Each number is 128 + 24 x the weight over its row's rms, rounded and kept within 0 to 255. Layers, rows and columns count from 0. Numbers have three digits each. The size before them is the row's rms in percent of the matrix's.

# layer 3 attention output (transposed), 896x896, rms 0.154, rows 181-191, columns 560-671
093:113186146112111126153177110143152167105100143144095121130118134113147152133093127105124115082111135119168112121122128111154139094131080077115137175160147113102139185162118170162103135141127163106082132088113169147126098052074116121157137104123101130156125136123136108135119115123167146139161127091120135118122124109119141127167113118135
095:097130095112165110114122106103122131126099151097149112111158124132157147131158091150099165113138127078114106107142129111123103137137097103133119138131155137104090071140131130181068124120127150115120135126126133101141152086105123132134111140148109119089112153070161122129130083138065114112122106142146159150097142126151150117132109138111
097:157108115084090108146109085133136143098139108110122128080093131159104115104142114122143097110126124123122123165137106107102138164110119104157146134125116125128130129154087147117106142112161110130144127062145136127168150119128159129119112165127157122137142130146131147185142151151161112099106111145124122148136127087161121143105113149182
095:107155139140153158123138062104170114110099099114159129151125118120127107138116147129121103125180104135137115132128124091103157097122133138123182188089120093127194124093131155118103114140120113109100141072128108091102184131104139115133166143134123111181137162142132164137137121114115123146136164097142104117155110121102107088120124146136
094:109152160098123056145096073130143153128123114091161115140121100133141129147120165122113136139097138099126138099182142104093119124123140138145133108154111122128137136169110151188150151119139137097180115199113098115150084110127174148103141116137109127163117161093133106138094120122122106162147139126084108118134136116144137120090128117121
090:101172132096111116098139139183110108136124125124113121082084154150141098151140107116139076123120163133156158157088155168156111128121111077124136140130125137140109099105127119130120127120116137117113128137081136140118104125119197090102124113109092164105119141123114110133058113134157141148141106138127110131136102162137075162098117127161
098:137146117119118135116149128101131170122105165124127150090133150112112087111120092133095088132151118138076156131129131112102122120122141162152137122128137158101132146150112152122168107127142159098151127107141126134114142113131156140168101112088103131148141128153097109106120123121165146131101124169134118152105147092108177143080160090170
089:115126140134161128131128101096109078124156141120135084103123152107099151187120087157116143173165132128081109112123130113144120111165189129110131109116154117145141111090117071157128124075165160120137144100151119156123177156118165111133153124107102148124146193138150098188119166150130086118139108141103134128132138096137145136129110170126
091:165128130137159129112121180115109113112127107158127099105067119088144162105105121140146175149128123143088131093160131105165131151097116103128159122160105120157142168117118088167119096118081115115154098164106135135166105134116134111110119132153125110151153137098139143123163102130095125143134173124138081099142095123139099149155155101126
096:186108086106159145133140111144135131153156180145149144127157073104112110115137149114164160119132137143108122086158090102115183123134147144111144094164122088110131118097110083148114127106151147133095158167160138137097134127099100125109130094142163181108118119100147088164116172136101126109081105134134123164077147129137102101108118109123
088:134167129113129070112120103184150121107090141148101120122145136111121156133128140134152141129147141109127140174148111175132128125123100119074116143151174079131146149139148131078135146125123115176136128102103113108112120156145207103132157076102174136122105125114154122112104097135165158115078138160099129142087111134161152134113109165167
# layer 3 attention value, 896x896, rms 0.0539, rows 182-191, columns 560-671
102:096116157127101102141116104129126117121131103129149150148165139104168166128127137123118104142092109116117137151112145144166149138151089142119138120106136143167166111133167089103100157130135119120116145102143127116145113126177119093138141099101135132136132109123103126140126136180153129089124145105124077127112127141144154134153114116134
101:099142162126151152103131151129141137098093127133121136146168141122137152140106135086151135111055137112124117086107147144152144097123142116086108113096148124119139076150125130135118108120092161140110097152143066133132131123117139145124159125154127124116108098101120147061126157117093138149105114140093128099131174146135130142106126108126
104:134142114150157102151110177118124111150114135182146124108111105106086133125119113129148138091088150127155093121124158134145081189107109114107146113141132142107117105121115090088152122078099172096171131146132162101130094133106119144104106081179130129085098083107087106113131139143157100139115103156151122127131106135060103152153153110115
098:134125116136130187106155167128132125097122125118120149119150135126114135141161100149124167093135113126109115127136149106148154132126156093137105096118148116154137096123120102092105087135131109132128110136141116150109121165112114108131120176116118173107117100101123127121168137142120157128110119184127135157133114147145114149142125142135
099:139051140133122146152149153122176130144136158094095133166135151127106110159112108122135111120111113129150115170177147146107125129132146096125113113102098113142161172167149171120153113107130162138122118122118153164125132118133096150144121174142121130148140102140134129122169115113084076155128109125130190120103087098128142124122104102140
101:106121150132140139127130098134109151165175088127086152146130160119152113156118158114117110134109145131181121124131100185138092097127117137155115136118152086129162128129152154130129132122115121158075175137147142142133147141127118144135110138125163121123112128127165120174102119145117156134172132103115089120106133156125103122168165140114
095:177126114127108135142109115121146144143113154148122136128104059111137104113125166074147097119113112152160171143161132128151165132111084109157120093123101178146123144176080113115138153147130175138124093103079120126138125096154096128105099177140132086119145103107119120048137119134102139113078120145139132134143092141155137094155124081133
098:130106132114129121162118111134175131152111132159173138182145100164144137156110122137162110087133128161117142164108107123123130136121137132117126148122108097145155096147114125131145118094140166115128181118144161147105121142107137145136130116113141140162146116139087136140102095120155095157132082103128133100107142114129121062089121171122
102:096148153119146105093130126112111115142064067138180147136094148132100153128097122135074128113159138100116134129142093133120098070134139129104120157120155131131120109166108125122104155141152082112166095129166178107141086120146137126115141129122119129120159151122111129085190101081187120140142147145145147145187145146121128136126101162123
096:095055140139097156134171099160124130101104117119086099126126114162151110134106143114098132146092099114111131109082144114126109164092144125126161138127110169123134128135157120152125145137119134108081110146150136151114085142102087130141139156109118096155162146146131091139094122157103111127161140120169154118135153140134120171107131082157
# layer 3 attention query, 896x896, rms 0.0538, rows 192-210, columns 560-671
088:128111148100119103138153142110133057142117122126115155101130139095130088144101114097135129079136145186150105137154103136126113101151144121171164102141129098115131146141131154148129104139103163101153159147128143130117094125121158113110072176072102156121136147112165112150155121130149103115127121121125159130103132133126142105106162096133
087:165128121104128120142149166129153089095098132160125113123161125108126139159156088122134124091126092129171107122164074080149102133110064147158108106132164111149161154145104171097139145158164083134150144114116100135107074129128128124092144094091118115160144147124094135159075127134163100149122145098144109113088158157125180146105137117122
092:143143118059132118158150114153138124096086145135131163135119058129143109123122156088169151104139131157109122134127095184154113142109130126191142132100178122114126167131106111126151132105122104169102134167121102098110125131128137095072134159091153147128131173141144118163171166139149129117127153135156134143121134141175139119161152112151
095:120122109191120143133100134113161089110157136088091182140126136134121124097197100100176151123137115164136084144112114144123092111130113146096103141103109145129122164170120133125149110133122125113125174173114132108138082129106124114161118133084121131153121118086135123108129085095121154099150099143129191120117113115131137127114108117147
099:153133094131133136132159113120128136130121119105138149082100180140141115132130093089117106137079101180155143160114135148168126206145145140128099106157133106130126177111151117134091109132145157118150135111140174198122117150134131134130122094169097137146110130120072124128116130159134111146132110141133108100140141127137142150138155168140
098:140125161158117124137165122123152168102110136110164097110149111106126159142093125155104134118098162125168126114124135146074122152106126125174107122095155103170115099140122151098131125111150114130120083135141185104152133128128103125122108085114129154132139156128164085126131133097144120117150157109106090130102095085115102132139147143135
097:102094152129136121094158113132129093151088101110107118147091091160144143107108195124084106071157185139110068153145135135117143134107098149136131107144107098152108137121197102144148150140109077138146119152153133123113093107128121120119120115116112113096154138153156137179125117105155123175094148138134173176098112122130131158120138098165
096:172128147152128106175072141135176125149140126124140110104160173112114154103131124119136171136126113145158096153116127160132124100158131144111129152145168080131135109105120114118110113142147127102104130154120157114106179105130079105195145157109154100150148133147132108127145168098078102124163144138137075153144124095148142104104106159136
097:113162155102136132164168129114084148120139160149115116084145142128120135117120098133116116134124094110159097112143101134139120107140144165133095098123106112127102132126169155131142109140103159158147152138115083134118092171164135150120144136147093164109123114129119126110113119105140108162106095121148146143139150146157145092122118139120
102:133141139112140173124092123131100103120168139128158086106108089142136151107102119109126129140159108129143088109118160114126139142122148109124131109121127149108110117145142135122108153096126182147089129108123107130117145083131140112149134141128130190114119127119102140138149153085119118105146126139142186138096092159152121091128139127117
103:111126119157147155137117139136126141105132087088141099099127180152088113107082154122134124153147154146141110094104153116108172120154151137132163089149150150124102133142119147116128156119127175102101100123137131122161126115106123123151103129117112120117100119115074170158129129125104101157128103160114063135095131144073102122102111127150
098:100121120165132138140154117108093144113125168159150122083111155140099140135088161113124100085103089138137094140138150164139142123094133134106129103095081132122141136138100117121105124114093148133119108100136124166038097127122133093123101111162103164184110114106130133133140165147134119112092129149135104098106106126107121110126115153108
099:155130152162116124137124106136146154101108138070143120107119176126111119159103102145144154136097093077136118134138124109097119152126136127150133129088120092127168139156078138143151093144123139152091067167159133138110090131124111141155094156111149135098143121166128135148105147134137137141167147163090132073085112112134138163098113151148
108:170109092139139108082151129159118136108108136141143141179132129142120114107165125154108141128113171144108089183120124127132118136138154145121119124151144135138147115116116102146118095055131101091133167111154096199130133158158171157105128127135106135092141128149129167138127105135107132145159144154154135108139098150163122133134136109120
100:105114111162167165129088141109128154135159137122105104115152131120121136103107102149132079074078152138126107183130130132110090105146109119161118120158169160107140109140103128128118083126181115117119170117074128153118148153153176105130140124154132116102088140135135097110079126143122107141137069175110090136123145132129132113139123136158
109:117119102093141101142094120123132124113102126135090117116175149089125105090143125141157137168132166103115079079140118146156108138114159105096133149148116109127115099160148134155153129164152123130106117163161103097137151108138136129134127115125088094177108128117162075133163065057117126147096161119126187100116148057119142143101131152154
115:145188157171161106082118113131120167097134130133188102139125127084113126117127132180136085120129112124111095137099173080109100128150136143129095126100174092127156137130138130131136144163115124128102099150160147167121161139130125127125124107152158160125145091147108131108073126106142129155158117156088132133122124121111189092096111109090
114:102116142145139095092144104113125126120116111149180170159089136098137160157119127119110117120091133137127142110140156165128120134149154112135111139165125180166131117144118094119104150121125142133139116131135118128158111168130100122149124093112114149106122100171141136083119158121105172122127127098127150111152126112159136153114090136132
125:105157107133136084129188106124155132127160108115090141132137167139130151116173151133151116097129153124114129130107132155136133122161133102110125123152085155115128111144121137137108123106173121117157132126131123127136170106140118170118121107114125134059123132155127139144136149122143137064118142095128113119096131114126086060135108134070
# layer 3 attention key, 896x896, rms 0.0548, rows 192-209, columns 560-671
082:119129115138148154149105105100095153135132123110125097161134109139094160136104122151132124152140131076113050129119148131097137123113116115121151141121110155097100101123117092113120133127148096102096087121115124139123147140125070123134132133138124106122135086134131104137150126130124114059114153157087122091128103150179112099154165124126
082:134146121104132132143140145077106125105108106096107133099132105138144123100128158158189134122154115135172151140152103130134141161153144123138142111148110137124129123133117162133096138100129146071136117076132149140113139118109130126080117103122121116153103138144120173072104125137123108152099104118167163127120156144138105143152130169123
083:108092119179133089171117128135125153117143088115122082126143126061112058129099120128154161143128150154147114104168127076105116129145155114149116076175138137148118143159114104131108165108166106132130121108148126134148145144128141136101090154164058116107116135130140098126086070102144122108171156132128102133131146148167117172123122145145
088:157136101154136118118113122179133146097156131112128115123131174140123087104110111127114133145129125092146154146147115138094142119162142142103128144156143129119120125102150102117125129149136154108171146106109151165139154116146158158139109125112129124127115100159152102147118101128126115137129141153104142085158113151135185160147144132104
093:112125142135136160170158145097141131143118112098114138105130150118116114169106149077148123145133135150129155135125171095118143092126106116108130173108157117127111141141108111153100130122131157127153118141131169166130175140107156139086185134089124117114170119167131149148195112121167150102170101192075135146110135124132117097115111137120
080:144149117152144137120091122133118104114115141162145133099112155139124157096098107150137142155137135069177104169179103174165119105125116142112166133114136147132141145108128141166128122100123102154103125086123132126124157143153105110170121140130131160140104135093080136090123158123117134123113138140160129146154108119127102144132126116132
093:075113148096177129111125159115129136103192125106116175090140111161136133142156131090120115146143109125134100098069175131138171157100104154107137112097136122100131114133109164141102112082132121156140118120165144107157140105115114136135188105101147178142152155080138124155154132082133081114117159114115128095151089132113120130150117140131
097:133095132034121126126136142113159150153113137127157117088122099117153149170089129129100126139110119126155138140101139111121123129141084136135119115130119145135114141146119122123142133132145142141153166134118094123124142084165183102092147177151176135116158119134129138127134115113196138133154086091147176125130068164137123103127158146120
095:139089137104114155134123145135127101109100130125151130077138146170132161152141139119121158160110117117117110126134144134135114108140113121125158094103127120143094128159111125158091090128131139123185156162136171138077112127128104087077108143136125057140134079129126122117154151125151123150131154149122128143115137093125144088175116113135
114:161147087095117128127153128152114110124118098072109152090154115130121134123126146143105140169139135185111110133159107182126164099178143124150150128101134157113144138121159161104113106097129143109141116088177118169082118088121146123122082125133145099154144150097093133100128102129120118115110135150122149114150078114150138090173163157182
105:126123129132080143117122130154078124141166136132097153161107120135129113138101159156136147157134141125131109151146150161150100133118091150098109114146115165149141130121129122088120131125095127105152153166115143118113138155114147118150092098100158124163121156136121152103123118074122063188138103131124095165113147141104131138175114079089
099:140134099121162088107143134144122122111131131168130142097160110084136138117126155130119131122112103149151094184115132134146145125115136129151099071122160121126099081157107146154104145125138137135114134122130103162136133159158096146146148126124143120127105132138137126158110150115134143092148116124118184141111142115137092119096117152117
102:105123158176131160112104117140110158114143102102137124149156185139152111133127113163132140113088140144106117123098146126127122141139144145116155102116167141167103123150114109141177155137160099150130097127150143103079101149087141128140122116128122160145123110128152155147147105115132132124172122129138126091164143112153106155127100174122
102:134138134115149126152116090118112125097136138115097132153171124144109128165168146129131116103127109130155127138094143150106135138099136117153137142124123144138121109087165191101128145091110186109126137095114164121112109140141139152124133136132165137190147134139159156138168166079111120083138159129107120131148116114178133097128136107113
103:111102148096122112148186135157148124107176114138111083125171169177141093111149102106124108122112096131182160103142157134175144111112121116191145135130154120170129116116109131120162147192169149122128123136119130129093155147116132136139152142160147071130111133078107153153163116143149104115109098127153124113132155171145126163133124098142
115:162151122152130144150119129124118152142104144107114118148134167100103109110103111125106119154072126115104130150136112117124152122129160085078093083151126122135155121127109116127128108115121129126084137116148148093112095101099164141149137100142158162148113171103169193125106166120118083165121162101124123118134079126112133110124144125173
115:133127124123128095165119112196142118139169169159103134166152129126137104145149124114112130137156169131120135118097129107137164126141155083142128145107151198119171162122142096130104115123113144172199115116164138112117094167165149160150092119167134161149134107136111135130130114115114135099151159134113131116111117123132136133122188098111
113:117130157111132115115148116151118128132133096156134145156126152063141132102087124109156108128122107158137161107152119119149118162124124105132114173136112148154131155132148127118116114122129159139090110142120106170109103132153100110129137106132122079114137153140128094170141148123144163134135130105145137136122120101136121124076155141136